python train.py --num_attention_heads=2 --norm="rmsnorm" --init="normal" --init_std_qkv=0.0805 --lr_head=0.0124 --doc_mask=true --train_tokens=113400000 --max_steps=3651
Each number is 500 + 50 x the weight over its row's rms, rounded and kept within 0 to 999. Layers, rows and columns count from 0. Numbers have three digits each. The size before them is the row's rms in percent of the matrix's.

# layer 6 attention query, 64x64, rms 0.253, rows 0-63, columns 0-63
071:397555522519472509493568532527443502475538435530480456594549596526441532450484557385477492508485570524426472414563536578549548542471572547492525486544468564533464442493433577534533523583485517
081:535514488501499605530562531432548431533517596523528457463484514588373530509530502539492504363475534465529499471535496505421579583542470463505500579437483528542519576579479461506445473413515497
095:439540463507491514479558548512412457548515472512495464586590590587504479373550525469459534593472538509486466436546528575456585579460542524541502456544543501523547449535485568559530506597495478
080:471515556522560464488563543540531489502585491412476427426427472499501499503488567448504457522455523536475476573530514529528395584487440534521475436479445430421531488492361608418464485460480466
092:492419416503494454609493489556533506410489493464573463636405455486487521530552514529559479524510464515555432442552470451496458410380525498435566503526449547511478509532562483497523523560562485
082:519540554584539589478409501466487448473459578474432502474532525561424523510474555418414558523491537457470508456447643534495501427553496484492440435442534448510521570476422475568499533506503427
118:493512484463491437466473392610650505536482546533554566461441541507551438520534466530542494454422469503435451478482400429547507470436469510457498522519516558420525448541592535448514543474527543
079:478483702530567398453501512562510526549513542522500500432558472503437535421463509500449510495431562520436473436506452505517488522535542487530573488468541470571486483468519408560558490579543463
129:502547440343417456528511555554446455541432498547507545402469527584465469442514431409428523427501502528518410529496506452515501439478508502485499433466487548484459517513479485436432580473483578
105:512529543496528498565551425582540538433546653530520461527483449471515498512439453583590510356488539486513506543485461479475507609510511479467524497527426478424475504530577446417489486466472542
102:521526534319409452494520475511556491449535537485567458416467584431507479440448541471552533491545522427469515545449538467535455544502490536440508414540482456481561425511558512451429562508537538
118:535510546507425431487494559604485483391518531421468489474483459574511477596543521482449479471437505445455472474539543542502482377401497498406462505497543487500460573457504425543407558453522456
121:480610566534546549489516417509511447542542542459466515482499512526578530471470480438459551531456519411411609547414493478543581501512564489414503457452554539470537544460425521497573408525435507
108:588426462475507553594540535588505482490480580424465460501473455551488472438552461505488587451502472478498424436537490525614488430480544537454567471533462510466504556423475393450431559498558528
129:560390498511549532460559558522467513490509571489507549530612521407466488466465592536463471430562469391560514520497475606501452481467504481514544510543584517514503510477443579477527594415561489
136:498493548479519429558519515592553532474543609539618476484505420540497458514495471521537460466379468534467510527572492528425539606445496518525455545571488510565518437414469429417495517544544503
076:554538539436487473548460545451575487427582442640526481518539487600507470471442408530450519374419513555525500522483490462441442592511509467519515489451485487558528548554501444510435479500440517
079:560567583515460571506495574451551514485521574559479501467444414460559516571527616533435413565463544465461568420483558506487407414564516514515481519440482485446505498463464477425543516452537510
085:474548551650533479504488511485431490557577491521506486588535458531422463514474474474437521533544559519496489490508507626461627569485490489538439535498575504570448535545478444567536473490417443
075:477561428516447424550535445588494500464445408433510596530513545486596458545569444439504493514547479555531426497559497529549592404435457453459507512527450539459462431501564508506465505448473566
093:451584610507492489511527531557460523489567387498431542621510514501510484384489493516450495511522520542493423506579477542536516455527464508491619431507488473414569430588533512474517531495448455
076:464499486601538486555577505489481386462531698502493484499539470520521593563546507475538492485496476462561445456557552513449564504499521470506449570431445524470450537546557447435538510462510529
100:489425345436424500519394468421481537460454388486494516483491430443490517546540524472460450494480485534563473472472602456556377504515525495477506512480445552496486466468513539580525425464496522
085:427565368424485571447568542495444554560502521479520568559430529480582533420576510546492486487540571499507534487525456483531500522467516540603493565527455559486559424521463493479546444453461588
104:500482499412553471464518580556516597497536535513612594539552457427532448482518472537541419489393484468525475520553494550451472525366399514506486527553525449540551445488478555436510532464535508
108:495381418469447528527497506516522485548472517404511455533449470459573475512557449491553569433477438533559543550562533438482382452387449464442491522460475478493483522613459473451477548439508472
110:500541489603455585536553509475454568381506441523502429511426503486563509453520444475469518508529540462474489443411487456423585549567527527596532580541508452540523513584410477495509543572494474
141:507438514515607514504499477546591461534471624607439572557499524503446459555463444524447497487480478478497590502511415432490480438538494460483541486521490586418443595502491520457444552417519527
125:483511605571497452486459469528530554492545521597478501536512476443414469560442561492498393550481520516632441465462471570470516487565521528537513536539471548469509435568514580546617538556501540
120:554490511522604520403576567416557498507539559459478518431507449525410468454492534528483584460539604503436488485493499540510559500582519501592545440438536468482546476617515551530454470473524442
128:483520509579500511505436477434452422455449460567449526390491472484466567450483413453431478496515470531492434529443483415448508388571503484562592568456524464568473463504497423542434539561474481
118:571526457581523492479412477440507465435437522542476536466524505536443489583560572458477519542660579556530475471471542597572403525456523491500473522505475548465534415496557488529509446451526462
138:496570515458385489605443452438560403480570565496563429489473492507535469531557501503490411541465486547635491453447512482488516431453481565517469558522415427534488451481503427489505481559483491
100:503614576445427517604509504494502463532512487517553408445422493531471415532477434415522475506382508492562544524474483461471530470545509569470480566475425508554443558470474400489457541485573495
088:464588589563371584481519470435503462507548566559490502551533586496515541532546402485527378485439478541481555478505427487479464500533452537559460535470512490564494493557591524479425559479493482
094:503451490521495530527466434384553531473561482541490524500546517540557457463456420447441505479370398457493444423475552412556479540518500477488579542532521416537478594448417468513533568503510530
083:520478547441555547533474517465437463577517407449530512376541536575522487626498525448537521557455526539505563451461529447541541543542505498457455499575560453471609589534518506509428561486533460
093:485452589502544528493491520507625502490531461471567376462513530528483421559471472550515498555541540544496394443564558512420503591478459445431517440560562530585508457468565537518439527471528479
076:508420352415392512510511546461592506515469476604477438564512520518562518487552508421500561579443444530510536476499555576504445459434504555479478422485553526476525520499445496460491535542559467
101:468498546375444479518450501495493451534528488399520484546529517456484464455459516531614458507460464509592481474527559474402440455458522511500481539471481494499538524653555514508360471476446549
085:492424500463444494377501472545437467520556520577503489516436517403457544505456468505488594458551485482567492495421507476559611583502507438572511454613587461441555524472473486507448510485465542
105:563429424503540503467552400419460530442411470467492475535483531410468534539488583595499589422492525539499494507506557558549514573479594536465572429544497517432506498508561567493491502454579493
104:541511509465584468525485472516477457496543513451464532584501534426509515585525437545474414513530466523524468598419511489444682465525511527530508529487435585598506478472477555458481409482446518
091:490514479417540446556449523565576446481453542511553536457565435476471494522527424513545460495448480540596549541496524439414583460426477503504573532488486508516428526523452390585505541623475530
097:513420555416550514608551428409519516567464454498514489459514460496548491537479432495532433518443490561609445475492489493546429411484513532567552409535530485515429526409507605489453485489488483
080:459409402539513433467441504623524525414472423572510517516480483546498386500491457428486519489522477523465417545571553472518551590561537507478497474601479576500526554531487529544456512461436526
112:493514492538493451480447524398456530493432536468468468485473511412436609568473423484378491514527498472451529465470462431486432465525541489391537441476509613546477501528525475453535547469623515
111:486504523416591444429446518550518571547410441485480543515545563496518475501466596456533510476519505416438587458576510499479511570584521430504547437482581569492542488567575487518542431555518551
055:549521523542596537408501530584419523553439488505426543565510407568462413480483467482494617550418544487425488560504427452459497512514560475497473492470488546435596501496566457519506442529467502
084:496558426461402554572472483436475505440493393438585552495418552464529552456527476508519497478531519477431554443475569472606467513458461519458527488542484559399513486567466508530430526518495610
097:455530553581577496479500491463415480503505541492514397482525524459586501561433461559554497543522504459531474489553415536448464560545509579497536439465476469523419591518587562480548408497608541
088:477407459624522510418460472511541511471426502554521596498484545518533545580456452437467445489531460511538518440571440533529412576458543463475548550479456572537418535507428467575457527500530563
079:479411526521555581554544525493574425480513470538476509527481540470533496596517565533436521520415493410599474430453522405621447427519459576443495558515419459468505505498447517520522466537515482
086:494579584520543580516476535495555491490492456567474485572549463498456534515438503511497633536454561506498436505445538449490535571518539507615475478541445595473469637455591488516504458526557494
090:447639503485443591538466493499531397498496448513571495531453589532492478489594453475510500570537416547597410555494522464521437559458487534542500530554492459515430436525538510557427493466545491
086:507561462513520514564572539548488515400519478478480498433558546472459645567546520471551480565471627530481553464520520521420498529540465464513516491503433660532479465442487508505446534527439520
113:461425449449495460543562451442486450561422493546486507476511509520426388516536426537525450499483556512535411578570486501460491471473453524503478424556510440408558547541517523541439595517567600
082:435550560664456572515521532502535534537578486461528434528429522514388498548521568457513488524574521541530546520480428544602463496534506557519542477541449459517563445506558529547544569497438470
108:470473547487462509455515515500490481468505428385520532529450522488427555467604442512582531385491483464511646510515394500509462519456537476491491496529417446554529439487555458437392480493498449
107:593517506427500486442506548515462457528444628479553529458480459561462448474459435570469426591542459481638487517512587537483540491520566560492493526499518465607526532457556522514502556559485556
096:556650528451455523486501512466548464506479461566548558466531528499508527564477507516565562434487492513546543527500534535463528483479422444473480473488589364449502497620532591454530529509446595
110:546428521564484526422535535546482589491445554455499523461520491533469489546513454478433518476502478464411539479572452459407468578498550480503485449511556464577549602467331536486423505471471475
094:542440477453506483426416453548500560479473380486516511492485425527468490526456500485557529483448554524434357556554606407428464496514518489444518395478497502484491493509489521465482515507381443
096:479437398609445523581492517490592415534484436552534500432534480480545502462573495569404502464471519521537528464512469492501525523471510446481507524603538518581555409482408519543453570507431465
# layer 6 attention key, 64x64, rms 0.278, rows 0-63, columns 0-63
069:521574519605518541541556482547460425528471543573539532472508560603373483478475493563500499517461560470585495474451428512474534525477468507512469453486522469443489521579591446435463615562551475
067:480533530574493528547431525470485523518483458486418525453514468497495542553477499474422331502481440561421556444452385487488420602529506550527473475536551522432538433458477571548522495492549545
065:491547469583469521557571506549477435513541556554479609475530556588463533558514477531476447516517557509519467506472371504462511613507509515586494493496434556407467422498472461452528458520519616
083:543443488402416533417525560469543454402509488513504505507407472406477509481568490466591507424594519530516448518503545542476598530471462470473493508537400403492485518525487466564425480473446451
087:543472333555523515447476474488502436483483478520464547516557471479475525502529495547482572517552527539404493430494546545615492538479508502522450470579533538390506548551540577529421546438582455
084:505446597476561564526480554540467450530456507485478533510529455486463482463477540442519414415509474436588503438490452509368579492625512486539440609506528535530473446534438507498598493534514518
101:505472618562442550487454531434498553487532535564499545330499442461473519564419579459471530562525513446513495447481511483449516454534513518524519441549455492586586529513391533472484519477562504
093:484523561436458419462466472385523485563490565473478442443401513538462480544514483509486531489503594541530489525460533472463451402494466497365567467396573488567448573492541474462487458493445530
115:509590532546436546537429512446467500457466464501523384441438517506537518411523617497465477556544539472431499418429552504458488527567570578423472506477535458474571549516428511545552510498454428
130:493432559572450519510501445448490570472366420543503411492475543445518484461457523513431481445464368537493520506471431489552471503562556481461524443544479415526526549370499533546523532538518518
132:499527467342503527487439428558566524545534583488556516480452520506500473397411458559538510499542556514477514614499511477540502448457499508399499453537552554437488576423484475441445494446510536
128:500467482583549424507514511551528511420541533469506553503518484446478481496581558476442489524542424513479504496569610548563475401410519472458509445516561392511573374421502512486529562529517450
122:431485473473446549548584393511453503444510508402463486522536581490497509445442465484441519492421479509468603486463540573554547555498591538432456509499411531490484516411464599557466503566531526
125:460488467437432444507553507580456504491494582464485425505505524590441438439554535464505522516429512535484496399591528553516441507350503501386563505484493499580514436488483417489454485476504530
142:518415448410411439550574575524501514522500498495470529616567503424470461484439479557533504450531477504534460518557428547554475534463474512488481513610517462473509403531573497450432607443515528
142:523559580482535431547479505653501510533524622408587492516467434587540536489488416529517487514338498483523459505511511500379549565480500509488491512506495503485507514496507458455516529488544478
066:487450623529470542527463491492604436500482491535505443531457530550463642558474548473506501500517551535462464383490397506466478561489530510425522526439540566585595525472515429545494508534528477
076:462585383532420423427506431523516516471461506429474504556448506452411582456466565436532539551510463464561499521496527478494528484540545479459576592451519506541476492560400430504523433454427501
087:549486440466553525528499449463423445482512487469465562480502589487595463561460438530484461433465542531505484470488412485509453630561546496558490499566533560436530428558564522541515544614590515
075:480415466483538541522498543445541549432526434525452550476583471449530435548545544463432489557441484482496550357496565489584436523494453512553453462500509475467488466447455624517497536537610464
105:553402323477544499453532486518539474449459571488453545496515508509523462539576475526456507407531558473434514470552377496480386491466493493545526583549561564495495469493517468504443535512552508
073:531443556554504495473478496415453477427518533555492448451544485408446467473468592555586548601523549492500465431389573465465473410517510488523455511452464545509491584512443479480571559516573439
097:526461405471562465562407541507549453457483437470523537505539430442445482495509456503533406500481446451516509464456543480553473520563532515516499432465443598494461623539535452503503415408610525
092:490635522530483512497563560519532494534423496483505472466474469608449484575561403528525554520395535543559489512542425494490562531461529486453521447512488523535448480544592481517463600450441601
145:480534394477554498462514575464440522523525600469461562470437532506559507483611426490544560465548631503441458557508549517542499485382452489463481500510555476423571457572483494484469541462458512
107:512451444430473532569491463534486558481537535492511515580516448401464522473435427495525466461449432502628487566530571548468571524506505459501391444590471582524509538529545529436576568460475524
103:545559454369453479436473480422491515502485543426492436484469528529518533400595503490454538399507525499546461476525513419374562532536502507514501580476579504520503435531527533481501549527424589
129:501510429516519468541358469534554529460478556576546457468476506481514468536562469602544485432449480472436634440525512453424440410468452484491464520503540629506438496536484480470509443524502487
132:500515563669519488471464466474482524565522475503462463519496419454541510557497623530544558487489449516496467516470446557500514513444539473436515555508514488498453527499599535654576512418460466
115:483441521528375547465533575482543424512424462449460511445479559532549540489513522507387476457462467557520524488552531472431462573492485478479475518418482546563522586511460524539332520468536526
149:511597618582407506514484508412440494453523490572469425378529500504499491486517489478485558540511512512500494476436469471433556451594479431548488484418544440521592517569431460463474542542509474
138:536484458512512479509533539444510531487488365541472489429475531504384517570395603468519515468472457429382447524529541551536418507570510504492432484511467590522454554448479475571458490458545466
075:511507463406467541555495464480576416534533535475566480516416571434487537466518500524583463483427489455450574535494493483630432400445491566505435524538492537413479406514495468560521504550450471
093:479493491439426451459434455537581430519531541423525481563520503541470507486448464402516443561475516525522458495532498619465520433444406565491520414549461450473586451490492546367503534533485520
091:561464487460467583468486436529455497463459580453476550350447409496591520459549564500569436449522463405505533459492533553515467548501541509542451552534529578437556507510481528545560559525514435
070:491593469475474523471478551525476496434565540443520442601453509540455572471499452513546492491419440546518578516460492530518523573593587637472488563436494505563452535475552504509539455611476495
078:387577504514532464517542456499475506508583502482418510458476490528506609488581496531609589505480611481461439532522519484463508442522476494523504506495460504442425475581561511472595403425473441
099:491419429570501404518529497471544550500483567447486595565486559513588521380533524547526592467559507509441539485602506549529447519437445508493466549529512400485510464454489550475467449419539506
080:490470514383454491562466459547534476499585486409497519479511487552521552507520423450532553508471557460492394460531481497474375512488421530570545520486434521578472405521445598532466595475495519
079:476495508486465507495563415541589517575573496572546388522483488526528511555453499542499540493477398492516594634532473569548422576564430460441435457487478529525474542443532478514523560455514494
088:478531490539517551593509472478443501484475458479524436561545584514453530518463365562562535406473455583409437574480462492461502492483588536491449568501468516444505511568514468471593518416507432
089:570558536495465475463481638520474440545474524428537463506522553522495497561432484427505337488480554442532590515493499509552461561445479478449421509479512482534480548426534590507492471584458469
096:459547501565553510479500454475538428454458516576462421504489525476498438539437556489495487460466526459443551439381433530545487570584566525480491557504543506429488542444552581548603487488599420
089:419571590507467481511481384513489547570512548451566559468502509554455468485536445551486452390436561556428451579470543483453487559591456463528544430428501559453544466497477523466483473481443546
090:508492475493520482509428590544575552500515600500545490465551536541526614489549518556548490493512472512604501475574539536399555534527555527436468483526409409558539424502555522543519444534450588
119:550552512462509519490507502502450577520361508521519554509473526482570514443475483541532580571437453514497494471553628400402520523536517493467520514420585537547520522476501534463483434610495584
092:502465492655430550494537457494591478510526458500527524490445582515468480521481544473583506511509569543466414436466469471571407556585447466553520455548439453539541496520533497512423484414553433
107:511550457468428566505460483474473389557526512442511472490433542468467528540504495506561476477475513460504506462446502532592448396385441597489419504501502525363486480409493530522522600537471486
097:479546465548500544543433461484523417510540501499501431478407534441445490442477491470594458480473542492446521493430443466587459433455477584539439530580500520419509397422528476596562532583487499
077:474531395510491427528505539485505492492466471504488423594477521385512493470571465462541430499452524477483600581450540412563416382523492533449467513446492558500493528471503377488502497559553517
082:535483457574489481462491522417571500532477444477462546566500484474521514496524506547502461549466543486512490456545616532473382594542575471473418562456526572416465554624555465536432549461504546
085:569527494431464494446497470481479519478492400429482444541527429532510567528484480504538457515498399435485472468519603480462480618510477474520428519332474511563562587569573494493476490505509519
085:500593528470451491492519497550588409561506501518555522518468605496488404490451484473616475530496468539524610537444400518548476436460471515514428493461494532448493597562466453491480477469552593
077:468405480367454419560541439531456538466421542477487470507475599442574527573517448463496373532556481497510506462490433522403435537510541494524488471522492526565569458544458516531513552499514560
084:544476530495510542547461480501477551543495385457471556592508550456416428547424532458539468448492405500518502426479443513520472432446521549464483461369377570503465498460438557481539472532480526
088:496553575559464466473498543459491449433509521464479426504520493516567437512438566496503432394520475541440461454523420380495412469567474474488524459553505403507474583541540499462469410528580435
084:510437525405498498605510575466530491550521427434546464492520453540535569571590538544533499552383438474537487416509494538443529482464511439465506491473517509587482396402561480498477488422515485
100:499438490437478430522478464445484486538561385441452519590595561516502483487463503467458474611506480569554418519513458598543489437493539516532422507509445417501454543520439489550529410441547479
095:448521591552464488553523485602537544559481536511465534563515464538481490538372501504492561494492539527516388538545471553565502599507471475510558394506524532411484506433445506465575544498590563
099:489540368453464540464537467529589509551406445557513554441440493599471440562470489442479482456514481538414513473536517499474530477581453450465447574490585535478475442553560415569511469488476542
097:487491551639509497412506562512413523523504627436516499567439483515594493466515484497480509497522489466451449467469490468511498507496546485468386530406451549519508558459574377514510470483427555
088:520487475427581444502479491583539482507584513566558513525446472519505425398521494428571473492424480504494613517471461553503487473499535581541484483527537555450493407516417430469641482502472463
105:433517491463519567590415458450591484519546561457511426486475542440483497386483546494473491512481488524466571597477423467547532489494486555594489467545430530538512450415450520585571424551510528
095:587500505460556509537546479490446528491596552475570556459470561521502546496545488486573522470457451511463538563525484530522485520405478505567484492538581439400517430555420557492594436372554468
# layer 6 attention value, 64x64, rms 0.284, rows 0-42, columns 0-63
097:482410503475507469524432502505513514537464517553544576504564425504491413532474388533570426427481462514604434612491470470486598524537472472590530444521512561475467519452517498505510453558459594
083:552473468548538514540481525453522447468475490425541454403548448564506540487543429551469564453533504477556515501457493464399554417487501486430563531424496413518478624589444395459499494455536520
080:505565536391584504497544531547496504478521510427545586529534566589558419564567463433547444630483487440553476494532529521474480503442415498556467505478525525506513427517451502482492587535416541
090:539547516605536506478478434496529562405502465573470572412472496571514591525504403435483494423529496530491552475451378447521454506543534530568534517497451532472449498523533465608535574484535547
075:476367424496441575565604486504536526510485543545476456463500513475577477528532428542498446509485442559485538446493557480556533461493520523398472466498513615470490510444376554517482526591534534
084:464466592519535519521532444527354548592546405490506489552447539501507554521404467569473529523509546561471477578457530602546486484450500514482520504510554555480437544465506601496596523462509443
084:443480548511478474539472489405471488490513516502542480527538503508516490507355439426483527465444591543414563513568493485463450565517481486475483512465351482610485452548530468551432392503527529
071:455507387462477521494658553479521497458466502585536491501534551429445492533560530521610569488494541486514525438529449484440501452509515519491470579483488484480557437596503503565549440615466464
086:619512599550526594478506496492555458495470455500493486472455459548526560596540500538558524393453440433500480497534489485486516496620415557510442581531529565449433569546506441454501523454471511
070:424437516421492516549487518513446540478469546480492504501431463514494608507539469444528587535541496416502465430465437459470559424449553475528646539526509565529475412512485511456483381478437544
072:486514499432527520481562550536473485465501596468514482556450501464670527527492527522540480588543474565560447555471537470475554464585511506461550592437519409459545513494503455480449433461579417
093:542587613469523455522544478447452510491489495537492531559508438425486467576405419517516490546526445507596561528452529407503538423492423484407472534504572496481486549465512492457561571601536494
078:516483362427516501509450493442490547611561419530479412559495504451577439407535514549533498466533611530560520531411540525512607521535538479492477501481459528506469540527497541476501447466423536
080:449412446532466522580459532530494518543464463516558533518529535523496505401551628433508475545553509457544500518499623514435479489454494526438482445451495452595522442511463557556448370470456476
082:463550432512471588521494527453447531484451340483450488491488524455535561417468463476525451496453443459406526459511473520451506522471474496483546538548443513454402515444477386598425442503527546
077:489381505575508496480520385551516522439511543485466544588515537408608587502538525484443473433534543481491511481494469470537571510514472444596457532495581486523523411605510488527553454467460458
084:488400500449461439526562534499460506558506444434449531524535529493597429354472632523549484605513546508521576543543507454473468533534454498538473523573562554539509435540473458542494487533472515
092:524508623554540519562543520475486468568467432523483557470468508565533577436346491504486514534451560458478410468482441467601426477540526462505537514465450437417524460528441452465466490536556524
077:556513551537506416409524492511554460379490473527509473504449613469518525521538455538424518539468417467525506511470566499622527473516397531500557394507428545444511490458521508510521597506449458
075:566429566437515479430475578491590487519482556497473473476544447547487487571522541550556576552586529542561476501449528523466559504486546472520599487518525393550401516366503495513539566531533499
068:482449396516504474470470559548546534487507473534515464474517392533434432459495570559419465467542504526495505528478518469432427519512519462567421479556441424479542339484476561543413478568530483
087:431369492497490471524638505505493466537473417427485472529482521485470554473493617586503518470517446517597525555530460499586452513475543497466541518463461554453506521471590551491559451405531466
081:474521440420424513483506497418498498606505370400468461412496470573441426500481408499478513590449534529541461519555609510462510510518515513455529540441488402549447560485517504485481478529508494
079:448477506509445500473520558520492516495516487453465495558524519559484376503446600462570548499505424592503520520489530520514397510496482533500484479371579550543431456511447458534544390522410588
087:664527495517559568543604524506546424532464476430479532430471450516539533551580467507472488420527522453496426540525449472461569505432518476558517463522542544518498618525470409531448488536494517
070:544564558422461450510430521471493471538505609469504472458463520585447527442477486499546428556541520486430513418520550532485468477434523492456488508433492490618466586505384504474517441455503376
074:500462417502503505573493458613465532465506427557478481460442520472570552474556435480517477421417414442437530479565518513536444498538374560533441545444470522575561535491481430450514498536565541
080:502522538424587490546456514476510511458479393574489599515541529411427531584617427494518521612463537580480565525463542516556570489455522508489556553578525502464505510515483499497438525565523542
092:558468490499468513519509531527590428454415403473477482553502474498525382565520424537426476492440538514536426450459427505470513534472493506481452568479493530560435563467515509547373614517526434
089:462531496599443520495460521496539515443501436482509557499534461432577573559512391429526422538494460458402454564536431451481546515537419487527619453495487442514490427550572508518508579463473521
074:495529553343486473539582377526494486509584488497541552548438531485417398413477621471531529531490427488485461497477578489416553536508492478488536512469524479462481452472485497430478519542473534
084:535502600560550601455428603580447509554502602558495482584454520553437476443567431520461504432465525534534497526521495547507483465494523563496535504493416540415475546587558435479526510535508469
112:480445524547555455463473485547486482534552491472528456562472451450466598586424492548445530490538531539455616365475499541498524518489428536564479455455480465529506450435453414522559396477469430
135:509540448522480470402495526475597427585520484533530511482513518569564547500409505540562379524508475556516580510537597450503452504534592482515556475520412493436505453589544467508509570471574481
089:493453468519518581460533533399497436469518440518401537461511461466506503549520386541462560515483508518587532486433581457474456518451517421563481535391493607514499532509440431483603487448515469
121:462481454512472459468425541489483485418501505509425540511489462527491521404473530611441474519498551415497577526470407541445423552439507543362444466500512532445361538494475515500559471522521527
110:514535487597473556525434516486560431518536506498431474599430557421388483559563492553419547577483487516480551481471501506523540558434473468566476500450533412426539459530484523389548452472478479
144:488403532483575503533580462436401602452514506478604552548444519521512466495456583429557579460538555543533495512449417505467497491531430472505506495563427491526501488484573534508537529600456428
104:426506467455589506412596500463539497491506516488463506420443551434498521514497426577453450502532520493543496453420552461453456389493492493513496420603539463531589463473454402483545457471568554
126:530536505481567385470506438455533501478529567547405613474503542577580435455509571488527546481488485431473561519499543561396478528446500482382441462588528526449513463486538438549505499533522485
112:579486479481523564549538538553476517567518365543511513483522478574539501490609494488427467451481495564452537522497593499505510499447545520484460414511454522641603501459554447526509526466528594
122:462500519504511513536568434499526514506476497497497454597528645487428524489489426451547546518493446484518498511517427471596513476532498446511536520522533622502516484519436523479375451360584530
097:441470504507540504540596426470476499625505522570552419545442472493549471537469540503543531459506510514493590420540514460591505477590419508525596500445417477483539497448469555568440431493443462
# layer 6 attention output (transposed), 64x64, rms 0.259, rows 0-42, columns 0-63
090:513427439517525627493478499470572431545474497440401514482559554500552542559544454472477437583500452486453496433450495444504531444509483524492508421458464424486496461443367496532482618523472475
089:484482457534566490485546474556408615517450520467501481540516485455503500385492443546499522479494509450475600535509467487479646474486489508544467524515612581557471442570446481491579482575435549
097:596513568618575453519474529504536445469533528529471576495494477501463422586458475452546477567508456550497525450534531574589466575469417461382564507460524488533468487453483454497451516475592546
105:473461508433510566502527514527554499489511521560514528490550501499463522480437473570447459372395468402504555506585453568543502477485458602500508488508550557456493529436449445439442617426437537
078:467400469530391596461585520469456639456494422429531478555512540427569468592504512501544507508465506431520437438471514557502513571498497520539443574532517478483499585499468548539561530502513494
090:490479501463462462458450581534499439404526493491510463474461479502526543586483437431476501433570548508469496463494470530474420402359450443468549609556498569450459502527504481402442509427528489
089:541558420480462493466515491437416473519447503455598485363515530484510519483528489488459537398476594419541472563484560460568468510416483442529446457429455479592547427506494437549521528490526534
088:476557524421465597515418464432610515580498515501555494500488562592497499505446468440566552547468570538481536475485502520533484581461549576429414485472504581431483500476502527600566431493476528
098:581513542486493563473548531530463405551495401497391474551490535573476543429506403454492487490390395428488539527517448605517508467465455525433471474539515560533467496542547530539506574449515509
093:427540506545515559522506455458443465472598656472487493555469544483489496474512466414512541448489500505479500527453411514495481604560579535524609609481487531472474464546420471529583533518508537
082:476501489523538519450552459499442529549523445429388486560459559516541511521499531556481510510571477497434501575475464476573565567552540401391578457486537554460459582540588419537507451550445528
108:444551475516528520444522585511490552547496400484420514539480507544557557567602410557606488522572553472450589506587526422466468550474431506538476508545519558526477554485432472529434512458547519
108:515508422492518527428460594610570539473492492523534423513495478556539483497543479486379529459409484556416543371511475479500464496528553410544485455536454544526502556492445512463430490558551435
093:421456510543468395499472545553502563497507636480610525569451433471509516489517497468483495522414474504561391520519519427502438501505520427520471389370477502524462509540536508563509487482538509
093:520521517567413520521556472490385467477522524543526415497402467530617526501518502488438498473438483463608599437452483548513492431447456478524458487557516467505486520492500394526528615542443480
095:386436427349524443506481533538465472540586543482533548507517537481477534445397504490543535511579462444471556541455497531485464615495583531461501440532472441560427501489479457459472457525457500
091:462451562516471442525507513494513498510529549399419454514502447460504401531484536465526546561469478536520553493549525461524332463455502513510476449495439502482491510460563359619510505542584472
102:510459541517428515552564492583462544563561516464494555510504531557460544495478481541534479488466545414508431567532366520539464410438554497476579544498569496433523473450419373535541432508506512
091:562471558495530458431454621530557526511563461522469470452552388433491533528504543495546481533533478481597542574499417528501539592538388550545518470564485493446515490479512583515552440452516573
086:457482550522584499461507432474567449535457471497452522515507439504492409538533461498606517543493439565454533500484498420412591444492498466613554546547588461528421523433484473480507461582461419
091:379539486494516441523377438504540505465495506470496509506504452490511395534522554524433472572388531560489525542477484555510418413550486463471568505437439443521550458480463554563448453465460590
098:437488552456453533652513482505530475441452416453469428558528447527484547465524516495582549535548399527567468478504476488506479491458602544516550505463413586480505493553541447470476486615516547
089:452549559575495461504465521524434539514572464427507433410408376473523469481556453524422500499471550559437441552498503462562562399438521523491511544481540546519497494466464533541578516566595473
087:474467552474422384494492502530549465492463548414578562561420476474494453502566547480464530448471389464490421484476613539535403535497465582503509430441531493468436532457470456502481502515583492
093:473531565528573495542563560541469432537548584476455485520580620462519466565523496503514539513459448413459491486493485532532668422509524574493560551552567470525524519505518494488503575565444531
082:445576556551473479441518475505469510501499498549557504473468519445453509536457538396474442510580622449490450475500530559434577414608521465561433587480484530565499530443580503549567499506557459
090:457487540516439618454536470423430502489576410480526552474524505488474460407506556440490528524633522476523519529452510548546411503548480497472513418478536430509480455563453551513557624457507526
087:544502526517485506523514547516462564548554568544452554546461523479624537504469434465510473523548510558467502535544533372509396595479474460542490508611570514523501494445535489428478580490380527
106:527538451470483534547464453558522487499464415520471375528558496462567342530529458537506474511543476544535459590476474540491491446447523476454445561557565394569460520531495499520422599518488491
096:538488489494554549577538444542468420429596534404562452599569533513516520432528463510543516511411493474492626544517496474541552543453514509417486379519544445533457468477435499468476502521553497
087:581451544489555471480517438534507575501509513566493589497385530513553454545457541549526460497608477505517501501512488370496402486472482614559562454481437491508431478542473533488486499505623504
104:571524465512411485435466512420508428518493497541388553496596484490425570447481482462477453466568467515518412459421530529546489412607488519516480516538568557448470500535584568532485431508466546
098:534529492523504421562462530573537531429494498570553561470493515542479442493517472468482439535404446495388465444510426348494470522513458489527502474594518569448520491395522468510472509578585510
125:519569480428432454484556567466611427477515497486476531528433531547523430478555558457529595555557497511437483454572468426452494476503436466476474499453510437503531511641503479456387487447463520
079:547455449580455583429502523431552440465424557446401448455490514589498549507548534470475446418555530529469424507487421475513518572515487519593514425569479520490443504520483510547437447428568496
112:482411502482531488558504415544532561552571512471448568495505559452484500558459515562531538453484474515516462556516413554603456518469500549517527432633516514370501473559515575525546546412527502
097:505404408611578504548525476537516458449386515521468534518551515558502517566499432533557503415504520572537478465487470400547465551550489416473523498503484558575393576505497465553484486485555490
131:525555524532522474486494510489428552538584449505509485529464516381554501544494568434500442550579501444469505503457552487456534622564564550579391534514550512539548486454498562460613452547510450
102:514488392553394555480468527478481490460439486520473588465487577514551550481580537548498554483590494529422474446589546488527464467411482490592518478531417512510516385463500547555465541576500478
116:435492504546465481489577446545566523503561508440511465544424576447469479487453622575522507490507529488416545465556503593600412504454565554385486490557529474492523471469518571470457460474447450
103:469580491481533431464537552577448517465487405379435429434484571561454539434531472430457528572491499477459419489541482570517543568463529455428556502456469482538528488479411466593476504508520459
107:556495439475459580515467558457447467417479571487494451565585489441606529562537553486414427502439456494625523421510475571484495411476455485456538597468497480522484568472508458478539533511480480
093:506553492515496425467362459523527544450437465456530508444494523480504620602487489455478505546457505442434483465457559401418550429578527492487429530479518474489539596468525492410525457502453538